Weights of a small GPT-style language model, trained from scratch on English Wikipedia: rotary positions.
Each number is 128 + 32 x the weight over its row's rms, rounded and kept within 0 to 255. Layers, rows and columns count from 0. Numbers have three digits each. The size before them is the row's rms in percent of the matrix's.

# q: layer 5 attention query, 96x96, rms 0.127, rows 0-64, columns 48-95
# k: layer 5 attention key, 96x96, rms 0.138, rows 0-63, columns 48-95
# v: layer 5 attention value, 96x96, rms 0.246, rows 0-63, columns 48-95
# o: layer 5 attention output (transposed), 96x96, rms 0.443, rows 0-63, columns 48-95
q0 092:145152176071176080146083168108123115108108122133100136104120143114146165187063051141133179093147171139118137102110105139120127170043122105102117
k0 087:090136117144114088135137126101113191136136155140127119170148108099122093123128187162187084166109104174190148155100165152121090098153178145114106
q1 094:116160127137130181160133132118122153162117091174171124131118133137110101130143139132119161118058129164161157160188116112140148082208079104092132
k1 104:185109109138138084144122108161126113125162113144114132198170113129137166056096106152141168103149121078073134146146150145149168141086097086176129
q2 083:151114111104124043117093147130154124107195178095054090100121117107136137161109110132159132113204162125109100122103151157096131151110152163137154
k2 087:087100173127091159123126172053100108168115188131143064139139118115125119115154163130126102129090059145167097113082104145148078124184119164095136
q3 083:154157110079152072134123161116140106154171176139085140128143136153138161128162235126190147147217119111117060122145126144140125159157151157106130
k3 106:105108106129158143108137107104118115120137146093152106056102108145068132128124166101134105130159115172161133115106081185126101106173169160113166
q4 105:126144139154097166150128106141123123129109102155184147182106150150127134137104117144101150094061096143146123152206112118138128060220108056138158
k4 067:141125112125119096179106145074110205152161174119101137108177121101141120119086040111094063136051104096152075140111151113120096152139046135095071
q5 092:120152023119141132149102130110152120124128123170133147164062120097172135034118187110090075186102107151126155160136103107127110166124060096100108
k5 088:158044139110147117100128143109154098152128108150124114087142103097145164070136150149087117116100164123147125153157117155114130170156138130101142
q6 093:134103151167119151110106123119198185147149092152076120113173102094125102114156109150140067121118103127102143210113099167178145151133082100103149
k6 081:070127153168127150106142185136157166144093136084123106154118113161129088099142078121104119130114143117118144158097104187109168087123072142097115
q7 098:140088143150146119110134184093149104099137125071160095168119132154091083087140091146111148153152067179151085129115144146111139136096121121149158
k7 092:118108098117128104173107147105096120185099198179148109127095123193094113117139144119104111233126074112136117111127105115123059186113208114156162
q8 101:135121221127132115161106139168135138120132144124154178126112149192100143151164162124084154144072075147150116140108117113137129066119110139129126
k8 090:148108100056067136110106120069131126129115147113079122144153132065110172081095096119154092156169152111115159147107142080099082154125189076124099
q9 064:089100136171106191141144126130116097163063140094142125177149063162121100072155170179102141122122120167148123154138159133115117163177093123122133
k9 063:035144121086138179162158118135136126141154137117151140150119140095105128119199093128125176117130098112157143131129165179168102168151114137138148
q10 075:119131103163125128152129154119117175182120112143194102125110101128091132163113080111080143100067105136140129166123113095137080089180154118135108
k10 099:195109145118120129158068126141117089137167141106108123172184109110133151106088088120084182175167138112120115113123146088122145140149137113144135
q11 092:153102068070157131111113196102110143126154112083052080111132127125116135145101122136124122141153142129110100097093103098104129159081107145083095
k11 076:142128106137110099195123069092154168140102141170094174121165115146192126186094134079078128143116147098083062161127123093112162127123079123127079
q12 061:135105101108085123122086203099112136133189116105052083165073100127148148131053112111094130113129165172127120123134113073144144120173129144105090
k12 165:106144124125179094129141169086125104092119163089119109081109133168117126143158216096178100112118132126171133133071121136109084103138185170094104
q13 094:110157134145171146167129082092119145144122117126153101149164143128161162105157111107104092151149083102148160130139181144137148110140190153221107
k13 088:123146130117099103132173140055145163052129104127124111086107161145143110156070077108162153112220153098166180128105101067115157109072137148096114
q14 101:111148122114123138126155172180113102118106139081089100117168146116126108139139183169168091162122211120169133103158100166166166149146106140150115
k14 086:168134208092166169162138156188100105150167090137169103160175144140189111127102180098126113181126155102107135062129155153147121160090105150150160
q15 099:150062130123068154135097129119130102154079109132129115141138115125080112057099058102164103136129131065182106129068191125110156127149134123186101
k15 084:145188115105120141101151091125133145156183175136133104131135092146140099163127143087135141140032159110128118142097088164136080105148134154128112
q16 102:101134134074144143170124125152099184115094025126166156160110164104156153113120121109142171144117116098187162129077122173127167169137120115178136
k16 092:114137116198165129114158061127099060146157099170096116104124078143070123129137084139114161083130119126138089115129130139088144152162156116187154
q17 085:168174105113142143113157115139098092122166109190061132096089105122107142121113142118120119139140086165150117175202188149111105212130118117155115
k17 088:135110096118158144110050149097120135139151107153145218159065152111116137086117110154108186125118110111111051119126116141130089173150112136094164
q18 086:115114138094115126067099177119098159059140137148054152116161100107115109145123112119130131077173057104146137158178087114134152177092170124136129
k18 085:121125116075056145113086138163115097118172120135054107112150145156130148082154153124094138116080133072132162162176085106121124135148117113099098
q19 088:137080087184187087143126066118163145167150160138075147137160180170148056126108091155140151119179168102087108128104103115123118159110040108119141
k19 081:121176093089122125150154158134078149093133122165159103170092159108113110136133070192110105098080141186131072173106154105080166119164142143133106
q20 095:116143110129167142111163047157176168091113122142048167110125131119118153140127132179100173134135078116214152163097165091134085097148183108122098
k20 092:160161158136119093095109117135157113146110133157159166081116092145122106175108149147128168170158108150077133121132148068106085116094109068144101
q21 102:131091119136115138144133138071165131103062097114110076136134126094106113062057203125144138147131173088092117099100181153173173119101150152091086
k21 090:145092098161142145180071110127116111107080111163169121138158100122148062104115180115139120102105156164094166121147146116126145126118096123115165
q22 081:156137097124129094176073112077144081125183112081065125185100102131105127122100089118140123118184128088151144100116116146121113129156120128102177
k22 084:143200085107117147122122177134081081089119115141097153135089132143123119156081059136079109108094133116125102156223103137176094103160071186162119
q23 090:113132132152128145122165087088090141133073066167110148161136133072147038110123084152143117101111103135141167160117148215115131071146132088134158
k23 090:097110124161111159116139130043055095187104183124183141124127129128125138179071223157165172113102141077111113108149123210111135122127163100124181
q24 102:132092120131117130102124072144101042160129094140145150123130133139119095110110157134110128182092171132206109146179090111111119137174097106058109
k24 089:088089127130055094082102125091176134127140050168142148135112111150182125150126163125216133114107144148107061121127155153137162168137213188117139
q25 094:113184112177124114127100132140136153165157160148156141093200138112175142102162119160140121142094130202161102083087133111130105108186149132169163
k25 091:127122167173134106128120165140117130110084099145102119133080098108157109066100127109103094166071160152176134078049154116092126127149135144093125
q26 105:151086036140183197122121100127143086114157110118136143132094123168086128124210138187148161080114049101102151132134108144142161102124107040157131
k26 084:110134142174094075159120118127069090115117105181127132116127104158146115171113085115127154128149166080138155167108113139134113159130127137115130
q27 105:141146174172135131140127112144101079168117168142140125097118195093113159127117105154121149089084141143124067111124103129079120182164099113108123
k27 092:140137123108126097131128156105145099106199168198106104150123169133124068107197132140106106140169142170090100110083081103137170144120120093087123
q28 095:086188115108127185131110122163142113174125157124141087133120129115133132119116177122161093159113112080170137174074125139133153135159077147068165
k28 076:124102151138141094099111139154090137094125136192147132161168111091074110179051151159159101113127161127132083118183121214087090151127071095163132
q29 101:126110130141105154161114147159113165154027120134200121094119116118144088097088044118124134109174123120140132111155138141197112143110164139100123
k29 088:104126122146185167113163173102130106131115151085120146158118114155137086129153127144101140230115175127154098106090163101094097157094162147129120
q30 098:160114118076106118150125141137194167153153098106056100113108136126146129187142197094128109174097135130164123172150125168117122121133121128091127
k30 084:146101132148140097129104049110175130179122111132160125199179120136123094103129141148107132131123088154158090167143126151130109132159095158147148
q31 091:115051130107183161144085081133147135094113130080142124086166121147141132168180180120085168126073126148132127164118120173072149170128100170104139
k31 078:095097120117126116083150137094183123099151142134095123181101157110119125109055154089064118108101103108107105124075157171161132158113189211109147
v0 066:153106205101152104194141125157111087164145130123079127132146109108123122093072055124156119121110090175152096109083127068125163101141171115076083
o0 070:126078086129145131196138138184141084138153126128151105119070083144125166124098145162098121161090131124127152214113155099151116102097142112136104
v1 067:127181110134082070099107115094170192135108132161123104158141111088190135145133110111142117074205081135143061172148122084127182097117142108121100
o1 074:107159102187114101158133082083081175083059161141096156119183106147141071140117205084150085111151109160134133105114126108189175124086165114100167
v2 061:105158146174106156140158103138107129098138142145092137152128110140111133110151192172080099159102121171120055181085146113178206139096144119153135
o2 064:096159129141114192128119150112155094074195110153093116142097144138121154181107225137064154143173119106110081144154092092154147138110113113114108
v3 073:146108147179105129116126148131123127138178135063097170171122112168148106183092173109157139117135159138152161102148131123118104109150065107138142
o3 074:176117150157137117184155100135085097099127075131151081157113155148065085124145038100157094039127113157066158093142109151151101168142093131110180
v4 063:154117152079103100111135162116136144096078121141109112108133147117135177180168188172163092111082093134125035187163120149119124132096128141132097
o4 063:105122175120114110148145172094132132130065160123070136100193116158153164153129178114083097091146076136109138139114148109150156094061121092083133
v5 056:135140158133114130139156164175146049107127090152106120122132117138092121099142119073127195114181130106124099156158172122095116148130150116123069
o5 069:125095134126156138106201093065092124101127148132134160118172132199109138078168134128160096166153151138135160148157140129111110131153151120143057
v6 058:135100077091130209093103104099116083118157177089114140093113154092114181148130166146086062114145149159165166170114152103093175154123159147142099
o6 064:149077056141078078120151074157122129086138098140092188126088098130115098142092117145128131126195139112245119148065139125139168148159140140179104
v7 069:091134092155144113136177074152158123100144123109128101082137101140167144140112049155099170153156150114076091205136125118111103149156127096123120
o7 073:129082125193102170096154172072160162124128107110143162106168085161157079077126035170149069128142117118132104166172124107123111127159109141146150
v8 070:098138164198107128154165126100196128077127080097164094151086063176101170158145180165137165075156125097175166159170152116141151209121121185112092
o8 070:120149154156100157138153124149149091118094076113106132123171076138187074160116149157146171135175141207161143090186111102177136157134125064123090
v9 058:139101080091110174092095126141174095101166072122085161101122159157114137121074201143155126139119108074151100154041104128140104175125118119069090
o9 057:130089106121092130098160164158107115103089147112147133131159141106133201103168185126146120108101105144050136127098072124116112179153077103129054
v10 068:195159134160135098101159108119098113158181084154136149137139177107151117156141191139135156197149128125154120108152158171151163063125160135141124
o10 072:125140127124157132149148133084120106054072129142108128132077117087144159073120087144088133131104108075093094121120217148206104059111122159125131
v11 070:108168126110162156133126187119109115147141143215155134139177135141132056086210174191151092076081137149064125128166151119144152172133111119069126
o11 073:103211153142126154165155182140192082160165160155117153114087065145129135110116242118149101173118135147119113114126151110155096160208136118137113
v12 068:125181157159153161174199099135103130150123076118096132126149095171098100115153088146146227115138165149149132168080140142109098139180085115065087
o12 071:139121141107108121142189160098182146108224145160124131165160101145062140131157179137197149127149183110107121144151104100146099148135091200070168
v13 059:128153162109136163182137151170109128107096178071102088120156143175163124155116191155180133108177092120069146117087154204153101206089100120122116
o13 063:108114118142093137085153102202123191116112101095102154116121177142117050095113212112173138152122136087116108132102185055118104169107150115161163
v14 066:159073076127163052108072117173112099138064121119124121141087079097088094079119097172110166169171161074161156099122164135132107187099155126138114
o14 072:117122143066173075132133116204069079210119140107118135175165139133086083110129162147100122148107225087139121154132092145101131142089107083103109
v15 061:133077082113151208173130130077174133112109156132171092190136164113146125114192173115132114130112099113206140121134144177136073150116106061084142
o15 061:145102125112113138046109091168144095129102174096113209054125165086115099175126090108140109124100110081149115092141128089131127075143206064114088
v16 070:144146088150167145111129058182135096151115117103058152172100219109098093131115071144185137138137118141125160117094167113143172154128148125144124
o16 070:145095164083216095161114128148186135132113149093126146125131201135023080122127100128131130125138158072167109187099127134120129116129117125169100
v17 067:100138091120090175115142162137155138074133123117131096145094086138082086177068077150080103084191112117121098169102116102123102084150129124111177
o17 072:108110105148113196081138111111091171133164149148198164125163019069128133136126133099132151162161133184124162099073127123133119089126146091166199
v18 062:072135186174151169107150146135183141100097162100134119133191120131151172126165133143136122166111162083154179138107096094121108102139088102120092
o18 069:116182174137150087119143149127119149148154112138103122133145070130112142152146087105131147141083181174147126092120110090144097115142129123106123
v19 065:115117060135138146100110125143124189067145117129153160117145146081124151131147045147127152101097109144111169117135131169108138114172174046165158
o19 069:088141094123104081072132146084091107118153168150122118133089148166080099193128038106126176073116154108215127125116136116121094087181141130102132
v20 061:130150125160118128137116149053116083112087121111164125096131154065120119125101115119104172112137129134098118096115207164077128142180108136116143
o20 061:140126086104146097159105136095148065127063108073132149089144108068146124187121082138177126159181089098093187113092127147140146158122121096141098
v21 064:131147149158182138148069149163111120120123168115119119150157109095083193145122092165071144097135151128125109118153117149169108078098143111105127
o21 061:111139145114183094120086172166102088159132169105160150109130082143139133134150075182123122139124170202120133097127064160142140072151152117147094
v22 065:120128160185140099129116177089171185129132143131104140171126145171164187148147117160112111142101156112121123078081131162145123148120142114193103
o22 069:104107185166076155092118164122173133133085148124160131207136124119114154133096023159126162163125141100093118161055129146161177144107176124135129
v23 066:112104122123124113131156201189146147091096158107177123166144096118079146132116107110137097130082079153104169138109127168121135115081122079058143
o23 067:097106144115132114095072109146181127099146189093139110145098148160088173150163184112146113167107162163087127081126085135106196122103124074153121
v24 065:125122122129087097137113148152155119139161154153137044142078120159155137094081209131103122086103102128164115162131157149126149134123215120131180
o24 063:089141113064136141106102162128127050077076126148124113108147102109136154100112189105151133106187088172126163131069080139082146146089151050143134
v25 058:186107135147169124112079067162155132082072129131137104130184137157086151128150084105146152105102143106142078152106156179098088095127078107119120
o25 067:193091145123183096141092147171191132172132171115084154121133116140123130204170168130090127119163170112144103128105158138098124104140144136116142
v26 071:121105131105143191126119109160080174198068145141115166113114126144135138079182130087182102125066150150106105126090090154127098124077124101167106
o26 067:131167110105142178109142156112113180167132143184166117132126132147142112084127080088124150116061146073148103142128105165091159201107133135141106
v27 066:108153121138135102098135056095125162099203092163123120168131176111121165125114107138154112145134107151105103104094111171109129172147178157139115
o27 065:091167098179155113096110163072146171131118098105135109134112171083174148135096098116142160162146134113065053134146124134146148109106169116170180
v28 064:151074123126062134077116199173051153148075145100086126163155087124146133100170152149111148107083042122139151158073111147128159128165063151144107
o28 069:158116111123145182126091154148059060069108165112098065147092116141141130130133132138103100174157100096125091135067112099117154129159119095143120
v29 072:059141147117150112124132058146129162117177098129123160104077124111105124113141133119142180161200113110096143138173105145144108108134091125071136
o29 074:129137115168167082126088144033115072170158098178134121106139169112156169103110161101160166136160128139124087109199173153121089107118129091097105
v30 064:139130105172159165120126107158181105111168113085170088113142116135094095110125148129100193061165150132109106150112111167099121081099171134157133
o30 064:100210082114127058105172087113094102149199109135138103101130134122146146140169081118110147093159122126153109129101055142123128112090092138127152
v31 072:109102151113158136133179072091164123091123142107150077146136119101146062155212103147099111104147167145110206171191106164169104137162084125161104
o31 067:109123148110102176100186170113163116127123171130106138082144195122123150092115035090124103154145154145146086075126112133180158155126135166188144
q32 088:118163104177165110160130169099079152164176132125175130145145137100081125090133067109159138151106161150144151117094143129127163121084186067210108
k32 079:125154136116130172078130134162138126116224105132167116101136198131125168105118145141109180128116123138090139162203078077094155149163166120130161
q33 103:090099084079130185117138103169113113155116096148091107162075135104097126075099132125176137095150137158139113184200112143124157140222084084141119
k33 116:168084143108113167138111116176091148184172189129116166114145143134130131117162134193120158156182135103131145108136158112100123147168097123140122
q34 092:117135104131129152132144072144106100165137115147145114146133102148102183120110086112082102145126153145115151192202124083139124145166131106171109
k34 103:150111114107094159155126096169089190163167115128185125162149133104126065114118109182141144144173098124161142115145170135142139194124079115183118
q35 094:159141184147201102071158114076118125166115172132166144101132163161125161153051161154127099150128121099130133114037142154165130091089122174073143
k35 087:152085125103074081104064130119157176157099095195076131134157136174148113160137103120104130150195119173134082116117096151123122092083187156110086
q36 125:176145154137141101113147167053161133100099172098134131093125120106167148153147116095153112115120176104152115101072153132125113139040140159077135
k36 086:076159153132164138093159115170092128092100100142196133100071156135155115146099250140161136114107135104130190170122108124146139150202141163117136
q37 092:118082128162123166139110072085135117161106149144107132057126126143182147142098123144119150106119171145111128110066119140094091133174139151139124
k37 089:178087144133146124130133201116108156065075128149118213161144125107193151107118099163177109095127130156113084152180229086112109105141100155112121
q38 102:116097152078147130121062110102146140144171139113111083073121106163126058085123160079136145158178088199113129140105099112175135178137128119105119
k38 101:124119171106085093156095156143116126127124117089139157138105162181146145147163109169149134094120102138134083132164085189143114136118127135112155
q39 107:194122121129131189135128102114118067091146078124102146133101106121061119103159157114158121111107111159081172092131142102113135144138067124100147
k39 100:109126111163097087146138083151136187123080064116144144115130107199126139135097105048161115112197112149150142113091160142132098147100182125198066
q40 093:128100098159122080089157132094151142101100131143180145085110138127155129136140034142121100145082159164126168090060164154158128075114120130076163
k40 076:095148100138117113142061127126109155123098137150100110135074144124112134114123155086152063126119125135110175140121082172142134083082200088118113
q41 079:107118129145118136155122152205067165162140125128092185158164077126147121102138095103150105200189133122095125145102114103143189159066110098199122
k41 075:122161105125198127087107130201060149150193164170122142095094145144114173164092051151118124167100130169102106136075118155081196150104144116083131
q42 076:091136126117099174156096167160092202127160071152130168135154108132091106098145148122103132168128040157098127148121082135142127098190108082156102
k42 089:150146126137132127202184134139146073116152105162102109152082133185107110099085111127081174148137130100163150119147114120120101106149134133031120
q43 091:128119181159098097125113111125159219142071053144192163159161084078143113156115080123111096136079069166123157092112115135154144107116137063096130
k43 122:171103115120106165150096132067152135116093110160183133200123117148156098104157041134099122148116131166142105139152186129145131153150119086117103
q44 073:159123094139122168130106166133128096098168173090187156074122126101157149160143066125119162070078152063105093134091160085126146100067139157146119
k44 185:148104117111084210171113100164141122131174166169126150183172122102133120104127048141090127147127122101151090179198149124126118144146074085136104
q45 104:109101157142144077121153134150106165139140091091167188055042141127158158112122095076156129096158113073171101064143105159173210105116124124160156
k45 095:126101183111077152126164138135133159109178117152165115114155132167133147141117160146142191149135150168146127097096141153124092115170032194145136
q46 111:133071168154150145157118139166129165182186128158108077143105096121116089086156160165186106122136090168119091141155115142169116135140153129140158
k46 098:155092139150122091159167175159160115098130146181152067127119151091127125139169028174067077093110136172159161154139108128141153111098152107127079
q47 102:186098160091131163155093111147103149098118139179147152123146140127072142155101100150100134128082139133167130130150107118130158091115163161134164
k47 088:177116133129154092125157163139170168112154169118109080128080124182137123167140161120082100112126145139117180131110136050116101132088041090086126
q48 094:181108175163128153154175135089114137144115112143125127109127128108125137121152064115104180143127142082118120124112090118112146062107129149168055
k48 093:117115137151118107120150185023163086123143142131109130130113143158152131127105129088146061156113117062160098130077115143151108123094136129188152
q49 104:117109157128182127127139116125136194105205099193189123095139088089097110105104149120151150151142120122165137162087117123134114172163108111084123
k49 095:121118124109102111158122124083105226089123104112194134123138131188139152180188172117111132124077131133149128102150119150087089167132137088105080
q50 099:096170121117148056163129148139136111147117131119140143154108075127140142141216205190080105168109126114155107133083109097090153133165144103130114
k50 102:151089122095106106121086076159089083087170084162120117017119069157119156135134082162150110171159130151111136195162112099122124161170083082139148
q51 105:092117201172106121142153168164113085115128119113057120130116149124088138159098168069116090160093112093197158149176059142101093183154096158127115
k51 096:121071102113147183150063132145136093157154151120143194147150129159185148096091117195141132078124141118132123155134138123194064142158075173138131
q52 104:094131144119099108100126115079066110150170131124155154149115125145163152182139143145083069163187099176131117159204095138182094155153150191138162
k52 097:068169138132120091157123107123140087157178076146121157179105123144156110113174124091105171076121112086124148137177135127123158138133096103161140
q53 106:108110093134139160149118176114056078096111108123117118101098115161152115146131172085126165119138185107141138090190137096187099114165148087117181
k53 095:123132097080157122145199107079128127088113136106069123118103152107101116111110110033146102124114149158121124115120130159139104092125160118104127
q54 106:088145109145153135111095144153089108141145120165173141132117105070044101136072123104109142178150156150140090107131144115151147167107118053129145
k54 099:096153122157078179121132085172087133204124106164077091151115162185108115168110071173202169136124154153149144143125172151136148108134081117135139
q55 106:113159153132140092130105131138159132098143102183117113078112146156144100106093168182154113125111140141077138168126103167122094122174157086192115
k55 090:170130177140080132142197145076178109173106156135113134123205118126111110095125140148141132142188114145139126129094074123116078147131146050123141
q56 100:128092132138096135088168128113105153164127154117233060106145070157141123135091150118076100156101124184135140132144107073130099063108109148157135
k56 092:128136139127085104078131084152141089081125123128165069149123177095183100053098147129117136123144104132113158104167125129156147085116143125148100
q57 112:106154044104116080098129173129137152167172077118108098144142121088114097180127129148166084139175139141097183051138128149155123113115172129192157
k57 102:172175111081158126147104091133089064186179104160142160092096195134146119099152127131120180103135129104097154109121097093140118127129097112170118
q58 099:141102113165102122101147121100165071092141126126124067161098100136094185099155127097138102102133094146169177116163186131086165088117147145113121
k58 096:125135092114109115096100127090184088151133112130141101089130115091095146119152208160151150133162081093082169148137173151161214171124115135170140
q59 102:150084178175118131141126154155134125105146129115177137147097118157160091122121123109115141047161165114086166153114138122119146116156129142161078
k59 096:143103146095166169124134142111090130187128083132147148142147136121085090139177141179147118078177091140122151090150106139146110101147190174229147
q60 103:147126126169079126195135132145162169146145165141101151157116184123146146078093058095089122097145113082158130085086150140090043122142162115163194
k60 096:088109071132173075137178094095146116172144099140137154148066106145076064088109142137090082178105122160135174133124138183105100125122133138115191
q61 098:145127135140146086079102133161158013100109159126092125114142135140162148130157105137143106106161104085130077096125079098146093063080058106135126
k61 094:154107184074130132103180064137134124122118133090066127141157096096117116089154118131092164089119116100117088181140152120137094095086111136130119
q62 103:108152102136131173102167126079174078137162102184120147182120152146145119139086161149132149053186131140155120218129114070135168155089182147140173
k62 090:098087119116165073070112120093100163177175107149196116109130124155092135132118081107098117128144092140179093113125093076122145140155067108121118
q63 100:134141098090106101171134152163163156142143177186128104105130161153102120108050201151094120137138141177143150151221136144151100136123076147079082
k63 093:176112136159062107167064079161129139119103190177135082076125075118111113149067166107123126095111082137146167114164144150186124118170116087105157
v32 064:100120190120131108131143114165124152154161131105093155153184148117133112118125070092180105168096112140140095153133091148128133159134177130166128
o32 063:164148150138132149112159149162159103157139096126140152161048121113123101088075124101120149162088114131087122162204183137145113130158118139120160
v33 061:151102140154130102137151140112148112135101088137090183183143105122168103135082088073113088069202110129126117159122180213139115183116132160157159
o33 062:142198134136149118174135157089116068110098103059140138133109090147165071094150122106139128116192065172159148091135143109121156091127161138157122
v34 061:146101148147168161136103120126130074184174210204158147134123127157132085092086116092161089150115070118184130099119097116132105156109144103079168
o34 066:118127100136062096113139126103140103133136201092202130101102142108140165153082164202127102099095112121077163184088130116109146129177102133101112
v35 056:133112134137129131105132136099104161098119172188132128131158118086181111140146179079131085094121068097086151149110110138101063168109049105092108
o35 062:120093116147150166148135127144152163112119165133142079138090195130090100198119164126146125116096080128191162138132158089127144201124144121128157
v36 061:111184131149197131118157125078098130142192117132146168091163186189113106154147105131131136134114091163159117151071158201063077108087115127147149
o36 068:129142119139129156176093157111081136113117084165134061095066168115131186115168150136189132146194069157067150132125196121123055119184114133140094
v37 067:095160105113176159157134104143078146093117108114129126191135127080141103130206124040157104163036110170168094111148116167108133086115186122103142
o37 065:129148208111152073139134140132154149138172101076127099155130168121103127097149040128153174156183127135113153112138124099112167096192125124101145
v38 063:132148144149140100122150157095141097098137059137126180122113147133161127112127131141082124190146162106095116106149095141162136116140130175128159
o38 073:133136093162125123091141137036108141117179091117147131183145148135181193129120128122156133122108121157106064118196136149160098177133113142150113
v39 063:109201100146132114085121116124133171139198160114111159156160092136102136194140107163111123166109068122169128130131109110114083137099106117131114
o39 068:146131101158134098192105174125039130136056093122133123101048111148155159160134098138140119098096142160103138126087111130141166110146140095115132
v40 065:144158127119116170152169117071214153161130099066073108096116164115135138101107141113219229086115124132072140130088134140156117144130128156088141
o40 070:045130145126112165131178115158103094099198114170193134140171134145141162138100209132176083126125163122068129143117121124139103170130108156119144
v41 064:156158068161118153152096114080151069132148136120080136097152153099182099164192119152101176119101161156150122153203125146097193115139172123137123
o41 062:120124103178134093187137111114142112079084114152091171160188135120088092134152128169084124124076146138129179079111116171098106155158117168072184
v42 065:123145158090078149175181165121168166175136125142101101120096118099078165114140171177118153162151113115110104149187156070135128137127096147152146
o42 062:088145144115155095097162179109135143155102104104115114098180136123121101112120161133112175065039172134148149073146122129170093144113121127134154
v43 062:156127128157128140134122110132125086123151141145156125185194159098141133111126133088126156135143124140096097124195131128089129074145094145074090
o43 063:101161110144150086182151119060133145152098124184145123130152126105182076089103068165116154110131153169191087167181105160114144155172149111157149
v44 070:118123135173124150096129143133097147172137150100167141204122073160130113156109114110163147135092132115104152109132144122096149114159079143097157
o44 073:155167091158139139180153105130176107158188131100143162063119145096125139164121000087105121133093145119162135123150173106172135177148116187183106
v45 068:121135108167094091091105114157053073190144134125120169122148153126162118080154136146146151139123126188123162102137167144133211104106125079114168
o45 070:157113117117082135123096095129099075121235119088143119143080121129095090114120134120092104166124120083164105178160178160111121120178111194152122
v46 061:180120115139157180121218114130155158121191059166111093151190141105176118089123148152084130166144160194131155121137084121121107151124163155155103
o46 063:148125105115122088063133142128142110114156101145157177062171132087165166130128187177185145099173085076127141120131101162134038155150119092131092
v47 062:099089135138170094142077121133156148170158140184165119189124170080143174107128125126101111075140069171182124111087147163102173139175205143150115
o47 066:208136121111151116097092162148094149137090106134093109137171088099138092145115166108167190066128124135149127143115138104163113107112153137135150
v48 067:113156166094118062100120112154180103106153117109136144143071110157150164110154136096130109115150150100158165134106150118152111129174107117073137
o48 067:159123100113174084105148146144132092135083078118080115095123128123216135148146236105077088173101077125146112150078116086136166113084122177160134
v49 065:080107167151127132163158084160147094180135173087083127150152103120108077136172155099123203184132126071090143108113134110108140124109181122129113
o49 066:131117085128058112138122141160168147140150136175074083109108111128090126126106066125115098142101112178085147111159067126148126127131114155149182
v50 063:111126121097078094093094126163058122097112131189129123074123124134120151159139074041148163150088058155116119109164064141109105156154139140146155
o50 066:143112117111091202115115157160116149113112170160175153073155106095131096136098056106142066147166121136151131149070143119114139148150120153107164
v51 067:122143124159106167133148086144132080130148160109074147159087151078171158141173131185117122122148112136147098164082131114182111102073202163102132
o51 071:103161070170131127113140121121114170122107133114140183125121093124137094091100237117149120115217114150169126124170115159143152139176130110104187
v52 065:167101107148108134137112064140112105131092095099120164148157054105096176122151101142192124145092122148125125097151157133095108115058189122125120
o52 063:129151145175128087113135149216108083109120110108100126194097159135138143146179005089165093110132148118151106160147073113134130132123111109177142
v53 066:123100145134125096116126110124115163114085139119153105146168107165061119136140181169150095102183106157157192127200133107124117114107125122140122
o53 066:087079111150117145097123156175152164151106167185119139134119120119228113124139131179125084135094109162195111121123172126137085148156151115098090
v54 062:123085174140106142142158132085141165119185143157119150082124054083101093130156167131173130151127158149053154195102103161126129127100123102191136
o54 058:130113108095108127203109091115147134154175051166139114164097069125110126075124127134088121182186133131141131130158129148091152199176116107095167
v55 066:072147144064134121130201110099088170157074120129128145129109174069153143151146114100127165079156097090109140167183154162153149124125116195150172
o55 065:122131121127130127102150164136107225104213117184170146154143121123127121126119096178112128059105086138088109094072157118165122096147174146172154
v56 074:188137114201132169143102169134058142151140124119095132094159118102128143126137089082173136129155086171104063053103091117125146094053151103174107
o56 072:111076075134090133096160159093123128167131100185149157099080193156132120144130107109132117116167180088144146131101121141117085091099149161174167
v57 058:131133170142147094148123044140123144119136142126131109140098090118145154149125113131122150149201110087211106159103115161121145116197091077077164
o57 062:081128102100136154128069064134152097148107095138119079137129102129178106064135119061047132138079054168138112115141091130130082050097103158049141
v58 058:045190162135097112037138172148129088162120132150135154140155119104131097158097141118159122125128133161131119113136130078152121165142110150119116
o58 066:128146081138150079102155085118122140086126149138151121181146144116126129123113043120175149110091147139168182116102104078156115146136146091132167
v59 070:151130070125120145106148103140102125088130182149092091150137086090120138145140078121114093091090138132098156100109166088109141114132136106100169
o59 079:120168096117157127079091163136135099134093162112173128138109107120098111088147000156153095169078147146157158159118109138089146169099159110129168
v60 064:126142085163148072167143087125145109157170114170127078103113154163127091121136130098209194146112149105131191061070133126134095170098120073128134
o60 066:137140093144093164091110133123137134090160185103118052134136128108113142155119168141132120174184078109117114152071141096109109047126174116161100
v61 065:148110099106134173084097114165089126133051138136144109030192153112183159087212123137100096125138144174178099106132115140171152135139140128112108
o61 069:200115176152167126137092114134118170185056138098109157161133150142118101141065067195155129131104122120087130130119115211124144087101166154088123
v62 068:186136106142147065102137107058159114174173154090107123133133178080152179148138146104113115099181103072095111110152091076099144133134164104163135
o62 072:089114143116075167194132107111104122121172120137096137146125026129144122117111242112158142128055168113188131142136141101131073129105154122162178
v63 067:127089086132153035092165142109174094155143127104161099162099147189154159147122127115049134109145102129100075171144114113201128146109180193120122
o63 068:099154122213137090157094157111147146152087162164135158099177067153090128130149178164118203195140149167142101106151080076119153118086158123139168
q64 024:110141055075155157097191106112115141188056159098171118160124094085135090147186130087110116096142137093136121124108158154145153137136202153132133